Each number is 200 + 30 x the weight over the matrix's rms, rounded and kept within 0 to 999. Layers, rows and columns count from 0.

# up: layer 8 MLP up, 2048x256, rms 0.0546, rows 10-36, columns 0-127
# down: layer 8 MLP down (transposed), 2048x256, rms 0.0547, rows 10-36, columns 0-127
up10,223,236,199,203,236,179,178,196,195,185,218,194,195,190,194,196,217,262,186,211,202,162,176,260,179,216,157,265,202,184,256,187,215,253,183,192,147,241,204,224,212,213,186,173,246,184,157,193,190,227,191,162,165,190,186,138,236,226,243,240,247,190,212,194,216,186,167,139,195,188,166,222,187,193,162,255,191,184,218,164,208,193,167,205,224,243,164,202,220,214,168,249,200,145,187,151,189,175,235,126,206,264,199,200,198,194,216,234,202,231,195,206,180,191,195,179,186,215,166,230,158,213,223,218,176,216,263,202
down10,192,170,217,216,160,230,201,214,184,162,187,190,172,265,160,181,180,181,191,184,170,195,219,194,170,220,213,149,186,186,206,183,184,191,237,209,189,177,178,204,210,177,207,148,208,200,216,244,228,198,212,180,226,184,226,233,224,185,185,186,195,195,183,210,177,237,240,230,207,219,222,181,173,174,161,146,189,160,244,173,201,175,155,184,153,164,149,180,203,166,186,178,208,208,243,199,258,193,190,192,226,187,225,207,178,231,213,157,212,209,191,203,175,173,175,202,112,181,225,194,194,186,132,195,202,222,196,209
up11,216,179,229,221,193,213,190,198,249,193,195,225,197,232,214,215,191,209,191,222,253,215,201,193,171,149,291,265,163,172,196,165,136,224,214,195,175,194,193,224,195,214,157,179,207,141,233,215,207,202,169,234,174,233,208,134,220,209,187,218,161,185,193,223,132,189,194,220,176,255,204,219,200,233,212,238,157,207,219,232,202,252,159,164,121,187,188,189,212,177,194,225,172,256,199,146,215,242,205,215,197,189,203,175,170,221,195,217,200,211,199,192,209,249,197,202,264,235,189,228,198,183,144,220,184,170,221,205
down11,184,248,232,197,202,204,160,165,198,185,184,205,198,172,191,219,174,175,246,209,170,173,207,297,227,180,230,187,207,177,217,177,212,199,208,181,232,204,213,187,174,114,227,201,206,221,215,203,189,165,232,168,187,150,196,210,148,173,216,198,228,236,186,141,158,190,216,216,207,173,216,196,173,158,180,202,220,190,188,206,184,204,219,226,239,155,186,201,225,187,220,223,160,163,183,226,210,195,227,188,195,164,209,216,207,180,218,213,222,180,246,213,224,187,260,187,172,217,198,232,160,190,212,139,237,223,153,209
up12,176,201,162,150,219,205,228,183,193,189,217,239,275,181,207,171,214,181,177,219,263,199,234,161,187,222,127,175,175,148,216,158,206,205,125,178,159,213,193,217,245,209,200,172,225,203,183,187,218,184,200,266,210,176,175,196,214,204,257,169,218,238,178,216,212,173,172,189,222,243,173,144,223,150,207,201,217,227,214,246,251,233,217,217,185,157,215,299,155,202,170,210,201,195,158,213,115,247,203,210,262,244,209,180,211,222,213,173,219,166,148,235,224,179,177,181,263,259,218,168,200,194,271,152,174,193,174,201
down12,206,195,202,205,153,229,185,175,185,238,240,180,212,198,163,107,197,229,182,186,179,183,214,206,166,228,192,211,224,202,157,164,206,195,207,176,204,220,194,232,222,171,244,228,228,190,203,161,235,220,226,154,222,201,202,166,237,222,180,221,224,231,167,224,211,181,227,170,220,227,226,195,213,203,217,219,197,178,149,213,222,238,209,207,226,190,167,249,213,194,154,161,176,186,213,208,203,164,241,147,237,178,201,202,166,124,206,231,219,212,173,201,185,193,187,178,194,193,226,153,147,170,191,202,203,213,201,164
up13,194,218,234,214,221,229,168,131,179,201,211,219,216,187,234,184,213,84,205,233,162,204,221,203,240,161,187,263,207,211,169,143,167,188,208,229,188,192,217,175,177,232,228,262,224,214,176,223,212,156,191,207,188,167,236,180,180,189,227,194,209,285,178,243,194,187,248,196,231,175,222,257,207,162,252,225,184,188,190,221,172,234,223,228,230,176,246,198,201,213,198,209,209,203,227,221,200,213,217,216,210,228,143,187,288,186,169,222,215,160,187,216,172,230,212,244,227,214,181,142,197,236,172,246,245,222,136,157
down13,184,162,188,171,222,158,171,173,208,180,207,164,196,214,258,228,182,210,181,193,109,271,210,214,217,164,252,203,181,248,203,215,181,177,226,207,197,176,181,192,209,244,212,214,188,189,180,195,223,200,193,163,171,165,147,157,222,167,226,252,190,231,191,241,191,160,206,233,198,206,206,184,199,154,197,241,177,199,157,221,205,175,238,184,255,231,181,226,167,236,194,199,168,238,217,240,128,229,171,154,223,207,210,222,238,193,182,182,220,215,233,229,216,137,191,192,202,298,243,190,149,212,221,181,200,206,182,197
up14,185,211,214,189,251,213,222,191,194,202,245,187,201,233,219,185,157,216,172,227,219,202,215,258,184,221,220,199,207,210,212,221,251,187,103,109,170,202,156,245,217,160,204,234,184,172,220,166,210,200,212,162,228,206,200,208,236,198,176,168,193,180,268,217,208,198,222,193,188,200,180,143,183,191,137,222,193,166,146,215,191,216,203,221,193,171,202,188,220,198,221,251,180,175,237,237,215,191,189,234,224,218,218,180,203,198,225,206,206,179,153,170,230,194,217,171,214,218,186,263,205,181,199,262,204,257,240,174
down14,216,209,188,169,164,194,144,202,188,191,191,247,191,142,226,181,219,178,176,173,207,187,216,132,184,221,181,193,228,266,193,232,156,181,202,206,216,235,189,190,173,184,165,212,207,201,228,185,209,166,190,220,213,229,230,214,200,239,237,192,242,258,215,219,159,260,183,185,201,225,219,204,200,220,224,196,236,217,271,197,152,189,199,199,202,218,214,196,190,189,211,149,215,217,233,163,184,232,195,211,184,205,192,206,178,217,187,174,227,158,248,239,208,198,196,205,180,192,154,165,183,203,188,176,262,152,167,193
up15,193,228,216,189,189,186,167,221,197,175,181,192,252,180,273,169,191,220,183,185,192,182,169,189,173,255,201,224,247,224,194,236,207,170,190,170,163,212,157,201,208,217,184,228,201,160,184,177,212,215,254,238,205,149,213,203,254,214,212,183,212,169,228,144,234,193,192,238,198,250,259,177,192,220,144,214,202,158,200,248,208,243,263,204,245,170,212,191,221,233,226,201,182,155,181,152,237,246,217,215,262,252,191,157,263,182,230,165,243,222,167,220,205,202,203,212,199,175,211,206,216,207,207,205,217,203,188,130
down15,242,262,182,208,248,173,268,276,144,196,211,202,185,206,216,186,182,188,194,227,132,201,185,205,148,211,236,169,254,188,198,224,169,176,212,221,191,150,182,220,245,208,223,214,172,258,154,195,228,135,218,203,204,158,228,165,152,182,237,225,220,196,209,238,188,142,197,183,150,157,210,152,188,214,225,206,221,243,203,250,207,224,216,201,234,190,195,170,137,197,198,171,165,124,180,166,206,197,181,253,174,246,216,148,212,236,227,260,191,209,233,228,140,204,219,159,230,167,266,216,170,211,224,163,220,205,214,155
up16,239,198,162,159,205,205,175,146,202,230,193,144,229,225,197,230,169,146,235,246,235,178,222,197,173,177,201,154,210,204,205,207,168,191,192,142,204,218,216,164,192,190,213,183,213,170,259,210,206,174,167,166,199,225,148,237,207,237,199,142,160,233,186,245,219,164,197,193,162,191,170,214,136,154,223,222,238,170,147,202,237,230,232,165,219,205,182,209,171,205,228,162,170,248,212,221,207,201,189,156,238,261,202,174,176,245,143,179,214,202,216,210,169,204,163,250,197,229,167,176,238,210,222,185,188,235,226,207
down16,221,246,241,202,179,163,183,207,186,228,184,178,244,166,173,216,191,183,256,225,162,209,217,179,184,137,191,236,258,184,155,164,212,199,200,199,176,168,242,235,190,176,184,170,200,188,125,235,201,236,280,240,169,219,246,175,237,212,266,211,180,212,207,145,170,205,230,186,184,205,221,214,180,208,229,245,186,195,196,202,152,172,209,207,168,235,221,229,235,200,228,196,172,211,242,206,179,201,205,235,237,209,175,233,220,173,195,211,220,226,162,208,176,226,226,193,213,253,173,207,203,255,161,270,190,236,222,235
up17,172,213,183,162,240,248,171,183,204,219,251,196,194,173,155,222,208,193,203,255,179,217,199,169,209,217,218,223,247,188,236,172,123,203,183,189,181,189,183,222,191,202,218,177,220,185,190,254,202,155,190,147,193,260,222,191,195,220,186,181,254,259,171,183,229,224,191,169,240,169,197,265,137,225,215,221,193,152,141,194,197,216,216,195,239,151,245,173,238,248,212,223,227,179,224,208,159,217,225,201,234,223,182,228,194,183,184,187,188,170,202,223,200,201,211,168,233,205,176,231,246,199,191,195,214,234,202,184
down17,197,169,251,195,185,211,201,235,188,217,220,265,258,195,174,190,252,180,182,194,183,232,187,163,183,160,168,194,216,186,157,206,202,225,209,192,241,193,145,203,196,188,178,200,171,198,245,182,255,176,235,221,253,213,223,202,138,182,234,241,158,177,178,200,183,226,191,196,235,160,212,203,131,238,178,178,197,218,232,141,251,212,158,205,161,232,163,217,211,165,206,117,184,223,224,245,168,149,204,202,177,255,232,175,234,233,235,209,166,194,222,206,193,196,204,198,168,194,177,156,220,226,221,202,164,163,210,238
up18,185,192,216,168,247,169,228,229,199,216,204,176,214,197,265,180,186,229,243,248,215,191,161,231,169,209,245,118,254,153,188,228,176,227,220,197,173,212,187,210,164,231,218,182,166,217,227,192,226,140,158,144,184,222,196,196,220,213,191,187,172,225,181,121,148,161,172,223,230,254,181,206,155,169,186,188,192,201,189,183,194,211,171,197,249,190,152,195,208,229,181,185,189,183,196,180,224,208,224,195,215,208,195,235,216,187,230,215,213,191,239,219,195,203,154,223,153,192,160,210,202,232,270,197,182,142,245,175
down18,214,191,193,206,168,222,228,216,257,199,237,203,213,291,154,198,190,234,166,189,181,217,191,253,208,168,198,246,189,197,190,189,200,251,204,200,247,143,232,188,200,195,218,211,250,232,217,185,237,208,176,189,233,220,165,161,160,142,203,189,227,138,199,170,208,195,213,213,270,173,256,256,160,175,184,226,165,233,245,265,180,208,162,169,187,227,208,158,214,169,199,105,197,135,223,191,232,160,146,209,204,190,159,179,183,169,180,188,180,190,173,178,167,221,225,205,156,218,173,151,204,203,226,229,186,208,186,197
up19,165,177,198,233,223,200,208,118,210,216,137,136,258,217,224,174,190,247,206,211,210,242,237,206,168,167,188,182,241,226,196,197,195,179,190,172,203,255,266,222,218,285,240,225,251,209,178,155,183,173,168,230,191,164,201,239,214,153,256,182,215,253,224,201,219,174,190,227,199,185,207,167,237,179,219,228,230,154,184,164,190,159,202,174,178,185,253,214,187,241,216,218,190,163,198,218,194,239,212,253,258,219,221,224,216,219,185,186,178,256,205,265,124,168,236,230,208,222,120,175,232,228,222,211,205,200,170,171
down19,201,150,139,239,168,180,156,215,204,180,220,261,174,215,199,188,174,213,213,190,238,205,193,206,185,199,248,179,164,242,170,219,202,216,198,267,132,213,207,170,175,242,196,191,210,144,215,147,206,229,188,175,168,224,204,185,223,230,136,213,178,209,212,171,245,161,261,209,181,165,172,231,134,260,236,235,233,163,239,241,148,200,209,186,194,119,218,213,176,226,195,233,232,192,218,186,196,180,180,178,205,183,185,221,203,158,237,171,214,192,217,231,208,269,242,219,211,230,182,167,186,207,175,252,201,259,183,199
up20,262,182,192,188,231,210,232,181,235,221,159,172,227,196,255,224,139,179,144,196,191,237,243,230,184,212,202,202,206,168,131,228,236,228,187,145,212,219,204,250,178,208,228,208,208,221,206,183,190,190,147,190,192,198,177,174,250,185,193,223,188,196,202,239,179,214,175,245,245,219,194,200,187,206,188,195,205,185,210,153,252,185,231,214,220,189,178,211,186,210,262,173,139,252,196,182,153,279,160,209,220,206,156,177,219,215,163,220,213,182,221,200,190,230,241,167,240,208,147,236,148,211,210,177,136,157,259,153
down20,117,201,243,221,203,173,212,217,233,210,217,243,138,146,220,147,241,217,222,170,188,184,168,160,226,172,162,254,202,228,192,157,189,180,244,219,214,196,251,177,234,221,208,175,197,268,186,166,167,211,216,244,184,154,212,254,198,215,181,172,205,219,192,185,211,179,177,180,220,169,182,208,201,197,174,205,238,235,218,208,233,170,165,187,206,223,190,213,228,186,222,237,225,191,147,218,176,122,185,168,168,173,197,209,223,191,184,205,166,234,209,222,213,252,180,162,167,210,208,223,237,153,174,185,170,237,147,199
up21,151,169,209,200,240,204,218,176,195,159,251,193,154,162,222,172,199,170,206,193,205,226,192,183,192,239,188,220,206,194,210,167,176,221,183,191,140,216,212,216,211,195,146,189,198,178,199,211,190,206,208,151,198,172,182,224,184,194,186,184,156,203,254,166,151,196,211,236,230,215,170,169,223,175,183,173,185,198,191,219,171,153,188,237,163,203,211,247,273,204,190,212,178,168,241,218,196,270,268,181,171,223,172,196,238,151,230,239,200,196,197,211,211,220,139,223,232,210,192,151,198,209,189,151,212,169,152,172
down21,209,236,198,183,188,201,203,249,202,202,162,165,265,182,257,217,204,229,180,221,196,181,183,191,229,157,223,270,139,174,166,218,278,216,219,247,199,185,146,229,194,193,188,191,233,190,155,190,203,223,211,171,193,234,202,188,187,160,213,172,200,240,180,218,197,153,154,216,229,211,176,182,196,210,207,234,206,204,224,217,199,218,180,153,198,202,276,169,170,217,208,177,166,184,170,197,189,173,150,228,180,201,174,243,237,249,177,198,198,195,130,217,196,194,236,117,200,235,185,218,239,180,239,221,215,241,219,247
up22,220,162,208,161,181,194,183,230,217,243,179,175,215,209,205,182,220,220,228,207,214,176,258,213,248,166,126,195,212,159,235,172,214,212,218,194,221,209,161,162,237,206,187,191,234,183,211,185,201,182,183,225,177,172,216,191,220,226,224,194,192,227,252,180,162,173,269,170,254,237,210,134,153,224,148,202,292,196,133,228,191,200,158,183,176,175,169,153,224,178,192,204,228,180,177,226,165,207,182,209,197,231,265,148,205,207,128,243,162,183,213,214,218,229,169,208,162,213,203,187,183,196,209,229,167,190,204,156
down22,166,190,184,191,204,224,246,159,163,160,213,222,145,123,246,201,186,164,191,199,224,204,194,206,203,216,209,204,268,175,183,192,160,200,260,181,175,165,245,225,148,219,173,157,191,157,176,221,181,159,218,209,195,201,191,238,209,259,162,233,225,179,188,238,174,218,149,215,185,164,196,179,173,216,196,200,136,198,260,229,185,206,210,203,262,208,228,198,167,212,211,193,205,200,218,189,199,189,177,215,228,204,184,179,222,229,195,164,241,249,191,256,230,198,233,196,243,199,183,241,188,208,236,198,207,181,202,201
up23,188,177,140,178,136,216,225,151,181,205,210,190,222,211,198,225,194,257,294,212,222,184,194,264,190,233,193,195,198,222,255,220,163,206,217,230,167,221,203,194,222,173,146,226,160,199,232,223,187,174,258,211,190,216,165,197,217,232,209,176,250,192,196,201,160,150,196,211,210,220,171,230,256,204,220,219,167,200,205,206,213,160,244,231,223,164,167,267,199,229,230,202,167,197,156,191,205,196,223,152,205,232,228,196,205,231,199,218,222,162,212,186,213,174,222,187,195,239,161,163,225,203,178,186,157,178,170,153
down23,210,215,201,194,190,240,179,197,208,278,220,247,203,201,197,262,211,160,220,231,187,211,158,238,257,226,185,147,191,153,174,187,214,168,183,208,211,246,205,152,215,170,218,176,214,165,194,213,208,249,200,203,199,204,176,198,180,184,185,218,155,219,191,231,233,273,186,229,269,210,196,245,148,245,177,237,189,215,173,215,177,198,163,214,176,219,203,185,185,248,182,194,246,213,200,156,183,190,238,224,165,237,222,246,216,144,231,191,167,242,238,204,183,208,233,229,218,100,176,224,188,214,188,207,254,194,155,183
up24,194,182,218,165,186,199,205,175,179,142,186,210,188,164,181,192,173,101,224,200,208,147,206,223,245,186,227,215,192,160,207,179,244,221,168,235,178,197,209,184,204,173,167,209,192,239,231,210,203,195,190,183,214,217,207,190,206,225,206,176,153,208,150,169,184,173,250,254,262,253,216,214,150,206,224,174,250,211,202,225,160,247,242,204,197,153,232,239,185,194,190,241,229,135,127,242,219,165,210,203,199,178,157,165,204,202,181,241,232,201,175,181,198,168,206,223,169,212,184,255,223,191,190,217,201,216,164,240
down24,250,213,246,179,211,233,174,189,211,200,223,209,202,166,205,155,182,271,183,194,186,209,203,191,176,238,256,259,227,179,164,271,194,176,170,177,243,220,238,238,144,186,199,180,192,170,193,176,195,233,205,220,217,225,213,185,214,219,142,225,201,189,233,223,209,255,202,159,115,190,179,184,227,159,172,212,222,171,233,202,227,194,183,235,203,285,167,205,165,201,214,169,163,239,246,146,203,223,216,215,214,227,220,160,200,202,235,185,197,204,223,207,199,214,169,214,207,236,200,155,189,183,177,218,154,173,224,196
up25,202,196,207,157,117,255,175,156,210,200,158,160,169,173,195,211,233,189,207,225,205,245,214,197,210,198,209,198,221,175,179,242,144,191,192,190,179,252,266,242,192,247,205,215,236,221,164,231,192,180,189,220,156,211,233,172,180,233,213,212,237,206,195,189,179,188,214,200,250,197,215,194,197,207,148,175,191,174,139,228,233,242,221,214,219,174,165,183,180,215,195,143,166,186,161,232,247,204,205,186,193,186,168,234,276,218,165,237,200,247,243,214,167,206,188,198,192,194,177,208,211,245,231,223,177,168,250,172
down25,158,202,221,161,167,189,207,233,187,243,177,224,184,247,212,161,203,174,174,208,167,164,163,185,139,198,207,167,168,272,272,230,204,172,309,223,137,168,137,145,197,238,232,196,208,189,254,201,198,233,247,170,218,178,207,127,180,198,177,188,206,177,222,259,169,199,198,234,173,160,170,185,177,202,202,214,207,188,239,180,135,213,175,209,228,227,221,234,252,203,242,237,222,256,243,169,247,169,185,233,188,205,193,160,203,244,227,161,159,195,198,216,155,165,187,156,199,159,175,207,229,189,214,212,215,220,197,196
up26,176,260,219,237,192,216,149,219,230,165,209,231,214,198,216,240,210,198,199,230,213,205,201,179,219,156,203,233,213,225,212,150,183,222,205,186,225,141,176,210,207,205,158,208,221,195,186,234,176,183,204,166,206,227,230,157,210,200,181,190,201,179,236,173,194,228,212,237,222,186,173,178,216,186,200,200,189,177,181,242,255,228,210,153,161,211,229,221,226,204,184,175,192,210,212,163,192,232,153,147,221,252,235,254,211,170,197,227,173,194,222,224,121,206,162,150,206,207,183,226,262,199,185,247,199,220,212,250
down26,167,195,222,192,208,184,227,165,189,208,186,191,213,201,218,150,232,159,154,197,204,188,195,210,218,223,215,189,215,162,225,206,174,183,279,202,201,280,195,175,163,221,222,203,211,237,215,180,185,202,201,194,184,244,210,192,172,164,195,192,207,169,204,172,197,204,145,259,178,204,201,144,178,193,184,176,238,188,220,169,192,203,201,248,220,234,225,245,157,211,167,262,198,217,216,213,206,235,206,223,178,157,213,215,200,196,164,148,205,270,154,199,199,216,196,212,197,187,204,191,206,228,209,187,228,210,186,193
up27,227,167,209,167,254,212,221,217,202,222,165,229,184,165,182,143,142,194,207,205,157,247,224,178,152,245,193,156,281,227,206,189,169,259,185,213,156,225,183,169,205,180,156,258,226,215,248,167,224,202,196,166,176,163,223,192,223,248,227,179,169,193,184,172,182,207,243,176,197,207,170,209,191,226,192,260,264,246,239,224,192,212,211,176,170,189,117,222,195,211,197,216,188,222,208,216,203,188,226,214,178,219,225,223,196,219,222,264,230,188,226,204,195,207,169,178,171,239,217,233,143,185,237,197,236,231,200,162
down27,176,216,214,180,243,157,250,215,185,223,200,225,200,225,211,263,164,189,170,195,218,119,256,243,154,219,191,231,149,188,189,205,212,227,209,213,212,162,195,217,190,198,248,212,174,246,214,184,271,157,233,167,204,125,224,163,194,203,188,187,212,244,211,244,180,248,156,182,185,170,207,215,188,187,199,176,218,139,213,240,209,167,196,206,198,191,222,183,204,192,152,193,216,207,222,213,208,182,128,148,232,188,143,178,185,174,249,192,183,214,279,214,201,204,215,162,202,165,183,190,178,163,179,203,167,209,195,173
up28,192,286,213,194,212,176,222,187,202,191,191,165,193,213,233,138,196,188,197,168,193,262,224,231,223,206,214,218,216,208,239,208,243,199,167,177,166,214,267,196,177,133,217,283,233,210,204,229,195,196,171,225,206,190,204,185,237,196,186,132,219,224,226,217,176,215,245,245,188,205,174,235,189,190,215,203,180,156,227,182,163,202,226,168,177,161,210,229,206,176,245,220,200,206,204,197,201,219,139,173,245,180,183,204,210,204,225,236,275,203,184,198,178,222,248,171,180,176,128,215,213,255,188,202,180,203,183,201
down28,196,201,216,280,143,195,246,131,208,191,276,228,231,177,165,175,195,156,239,151,247,140,234,232,203,177,200,228,212,236,176,206,187,231,155,194,159,227,212,162,213,234,193,216,197,258,195,273,144,235,192,248,202,200,178,202,205,254,236,196,244,142,181,235,208,186,253,195,141,203,187,277,168,232,223,214,154,231,189,148,230,216,176,183,206,231,235,183,210,212,161,303,192,137,224,160,201,181,236,192,152,240,215,210,238,187,237,184,232,168,214,224,197,153,175,204,177,220,209,194,235,190,171,234,179,191,223,182
up29,183,186,245,230,155,160,204,183,201,171,238,169,154,191,204,245,199,124,179,216,223,238,196,127,245,222,222,145,202,228,204,203,218,224,204,246,201,184,226,213,184,177,185,208,152,184,263,246,167,212,219,220,163,206,173,221,205,192,224,191,214,192,194,219,186,188,176,225,203,183,248,230,203,217,173,242,250,207,169,192,201,197,201,197,199,191,149,203,167,173,173,179,180,265,193,141,218,206,162,204,199,213,174,243,255,132,155,177,204,254,184,235,153,213,235,212,232,194,188,204,158,162,244,209,217,208,238,235
down29,201,211,220,191,238,179,215,218,170,215,237,234,242,203,186,181,145,222,190,179,177,231,198,265,206,184,246,187,143,198,140,210,192,162,179,228,204,156,155,190,200,248,242,215,230,186,198,163,204,160,151,195,199,176,169,228,205,173,182,198,164,225,268,202,174,242,205,173,218,255,175,135,160,197,205,210,190,190,193,187,200,229,234,199,192,213,243,211,210,177,187,169,189,150,181,246,204,184,245,200,171,157,211,215,179,239,190,199,182,157,209,172,235,214,227,219,133,230,200,201,238,237,137,242,244,226,183,183
up30,203,194,168,271,146,192,227,237,157,222,153,175,271,209,225,205,151,242,219,159,228,174,231,196,184,201,220,224,227,189,207,209,170,242,208,180,208,201,167,182,149,179,151,215,176,164,255,186,195,169,235,172,236,186,186,214,189,225,205,198,231,219,227,165,227,227,241,176,171,169,149,230,182,111,214,240,206,196,167,186,200,201,270,122,209,211,148,161,265,204,228,231,176,155,199,210,201,211,184,198,248,263,160,201,236,152,224,240,195,209,214,205,198,217,169,210,173,253,193,176,197,222,204,251,231,231,255,188
down30,181,197,221,160,207,187,189,208,180,204,233,250,243,185,199,207,223,219,138,219,205,202,259,181,178,172,220,239,231,164,168,195,148,250,177,213,251,196,239,195,173,240,282,193,230,250,188,230,207,240,218,198,173,233,263,193,186,223,170,218,245,173,179,160,202,191,169,253,240,146,216,228,225,220,251,251,152,199,260,154,177,215,198,242,209,211,191,199,173,173,185,193,209,223,182,168,183,223,206,258,211,189,202,226,203,207,185,277,238,208,228,129,198,166,154,168,195,251,265,193,153,151,200,208,220,179,173,161
up31,211,253,205,202,262,217,212,154,195,181,232,172,205,156,165,200,237,136,216,171,182,238,212,198,227,189,196,173,207,163,237,202,200,230,143,175,204,185,236,146,154,220,227,158,235,208,182,238,223,205,158,251,171,193,164,184,188,215,187,206,177,239,186,187,200,177,199,220,213,244,160,168,157,145,221,233,200,174,87,212,168,189,149,187,143,172,166,183,191,181,182,220,196,150,210,262,210,177,251,212,226,228,125,196,251,197,209,215,261,158,181,228,201,206,156,230,193,224,185,215,195,209,237,182,215,205,188,222
down31,176,174,197,219,180,170,130,218,223,224,194,167,202,192,206,236,196,159,242,212,210,196,146,210,227,223,164,176,209,205,189,184,247,207,162,157,190,162,141,213,174,176,188,190,205,205,233,178,177,235,175,184,196,177,178,238,180,198,142,163,155,208,239,219,200,204,266,228,231,164,141,200,194,255,185,181,223,221,197,210,211,250,265,206,233,194,170,159,259,228,178,197,117,173,255,208,184,208,191,200,203,163,235,234,184,249,183,193,179,192,210,202,218,244,222,212,171,175,215,241,171,198,202,214,169,218,225,172
up32,211,158,186,176,190,161,238,235,192,158,181,175,209,175,206,158,196,209,189,189,169,215,260,211,235,226,200,189,180,191,215,211,188,174,166,178,169,213,252,190,191,195,209,180,191,157,257,162,204,227,175,254,207,221,219,174,242,225,184,166,198,207,160,176,195,180,227,153,177,241,186,162,211,197,175,199,235,156,193,206,209,176,220,155,228,182,213,201,193,182,225,171,233,178,218,168,168,194,178,211,241,269,242,230,196,179,209,229,183,245,203,162,231,125,246,213,224,204,200,180,162,191,283,222,186,186,225,233
down32,188,218,249,265,171,218,197,200,181,233,200,277,240,207,186,201,188,194,150,172,235,187,211,185,135,227,233,184,205,203,176,211,209,180,225,157,240,189,158,219,196,192,238,178,178,216,195,230,181,172,236,184,174,166,214,185,212,155,208,216,203,214,226,253,214,175,195,218,189,211,218,204,149,195,193,165,176,218,220,204,215,220,161,214,201,231,203,221,211,194,164,200,146,199,195,221,233,162,198,184,154,174,205,162,202,162,237,220,185,176,237,243,200,180,188,217,183,195,156,234,183,226,136,212,212,196,183,203
up33,267,170,203,219,209,259,194,195,232,152,223,182,220,202,224,232,155,182,211,209,229,228,223,240,205,222,223,132,195,234,208,210,212,204,212,190,220,232,216,218,231,209,199,168,179,225,208,177,221,167,256,209,216,167,223,196,187,193,246,139,237,192,205,170,242,192,201,189,204,237,155,189,121,222,160,193,202,200,186,206,151,198,222,182,208,174,188,268,227,246,224,176,175,216,152,259,243,244,195,249,227,174,196,253,186,215,219,162,199,187,167,171,216,183,164,160,149,193,211,231,168,211,214,259,152,202,221,139
down33,210,243,256,186,141,182,207,191,198,162,217,217,180,262,169,171,204,187,198,199,176,160,166,228,204,197,154,222,224,194,234,213,180,112,154,241,169,161,183,186,218,161,200,227,236,244,217,191,152,215,213,256,125,242,200,190,168,188,193,212,193,220,168,212,202,244,191,184,183,201,223,192,187,202,212,207,204,189,167,231,191,156,158,207,202,241,186,265,148,251,195,195,142,253,147,186,188,200,241,216,199,219,179,163,210,192,216,250,208,224,195,160,214,174,217,184,182,280,207,205,197,190,191,243,232,132,209,231
up34,178,175,198,150,198,118,193,215,223,221,230,221,198,109,160,167,266,177,224,192,197,237,195,229,221,192,195,199,174,159,190,152,216,184,175,196,160,212,218,175,225,191,216,153,260,187,200,186,177,169,197,195,216,198,207,202,189,167,147,212,185,240,150,194,236,153,196,195,240,234,199,161,159,224,200,180,177,212,194,201,179,174,231,203,215,103,187,184,170,200,226,221,213,226,129,248,227,252,211,173,235,200,195,211,197,239,170,189,192,197,210,221,257,288,143,219,269,291,197,179,228,211,196,211,233,169,238,184
down34,201,215,205,216,239,232,178,195,178,215,178,238,235,172,217,214,209,192,173,149,142,192,133,226,176,250,241,235,172,195,221,249,138,206,230,146,193,162,205,169,182,191,167,181,143,242,222,197,193,235,199,207,191,217,201,226,210,240,179,163,192,151,171,213,190,274,192,264,195,204,193,211,184,189,196,191,254,189,205,218,177,202,175,220,180,208,236,221,210,178,227,183,207,211,221,198,136,229,208,238,183,211,177,198,235,195,212,173,190,200,209,164,138,172,231,193,223,135,212,222,191,187,214,141,182,200,114,233
up35,181,198,232,169,197,197,158,154,218,229,196,266,212,190,204,224,157,138,187,273,203,151,218,192,244,243,200,195,180,203,144,157,201,235,255,225,204,195,199,215,132,171,192,208,207,223,198,182,237,193,192,184,169,197,191,226,215,162,214,212,199,189,210,212,164,81,207,228,235,225,223,250,217,206,198,214,210,193,189,283,211,191,220,220,172,202,222,218,213,209,162,195,170,223,182,200,240,188,220,204,196,184,189,241,175,212,121,245,212,180,202,179,218,195,182,171,196,271,190,190,179,183,224,224,246,203,170,203
down35,224,200,184,237,206,222,264,202,151,189,189,220,211,228,198,142,244,205,148,194,202,201,185,232,200,123,203,199,191,182,225,228,182,170,174,165,145,173,170,205,231,233,167,190,184,218,195,227,244,223,213,219,171,189,203,221,207,218,154,197,180,214,184,221,223,291,151,165,153,187,177,212,187,201,227,169,193,222,197,163,214,192,160,175,180,208,175,171,156,184,263,182,214,171,184,208,213,234,177,188,229,223,204,181,201,157,277,179,244,204,209,216,214,213,200,235,164,114,204,223,202,202,185,157,204,189,225,206
up36,200,214,237,209,202,168,213,201,245,190,159,165,172,194,192,241,228,207,207,259,168,276,180,198,207,173,235,189,181,210,151,173,232,231,232,207,195,169,192,171,201,225,159,216,227,148,211,276,206,217,212,207,158,197,196,198,202,210,175,194,161,215,220,183,199,190,156,195,228,187,276,238,220,169,181,230,148,177,186,282,191,253,177,210,121,208,157,235,181,203,221,204,189,205,210,205,149,182,162,167,209,215,224,188,210,226,213,194,214,188,228,176,228,229,207,201,195,199,150,167,163,199,195,270,191,173,182,209
down36,169,195,174,193,228,199,184,191,155,211,213,201,179,227,189,205,228,196,156,179,152,226,257,202,231,225,175,208,230,170,205,245,192,186,237,185,192,202,207,216,206,185,241,178,189,156,250,174,174,212,163,194,200,229,261,228,223,181,227,224,213,172,166,207,215,185,195,247,238,173,235,183,207,164,164,165,240,207,215,206,183,203,180,205,249,207,229,199,209,210,204,213,195,187,252,143,183,159,236,238,205,224,271,174,185,148,235,200,218,218,208,196,170,241,181,179,177,204,256,227,176,203,203,198,224,221,218,185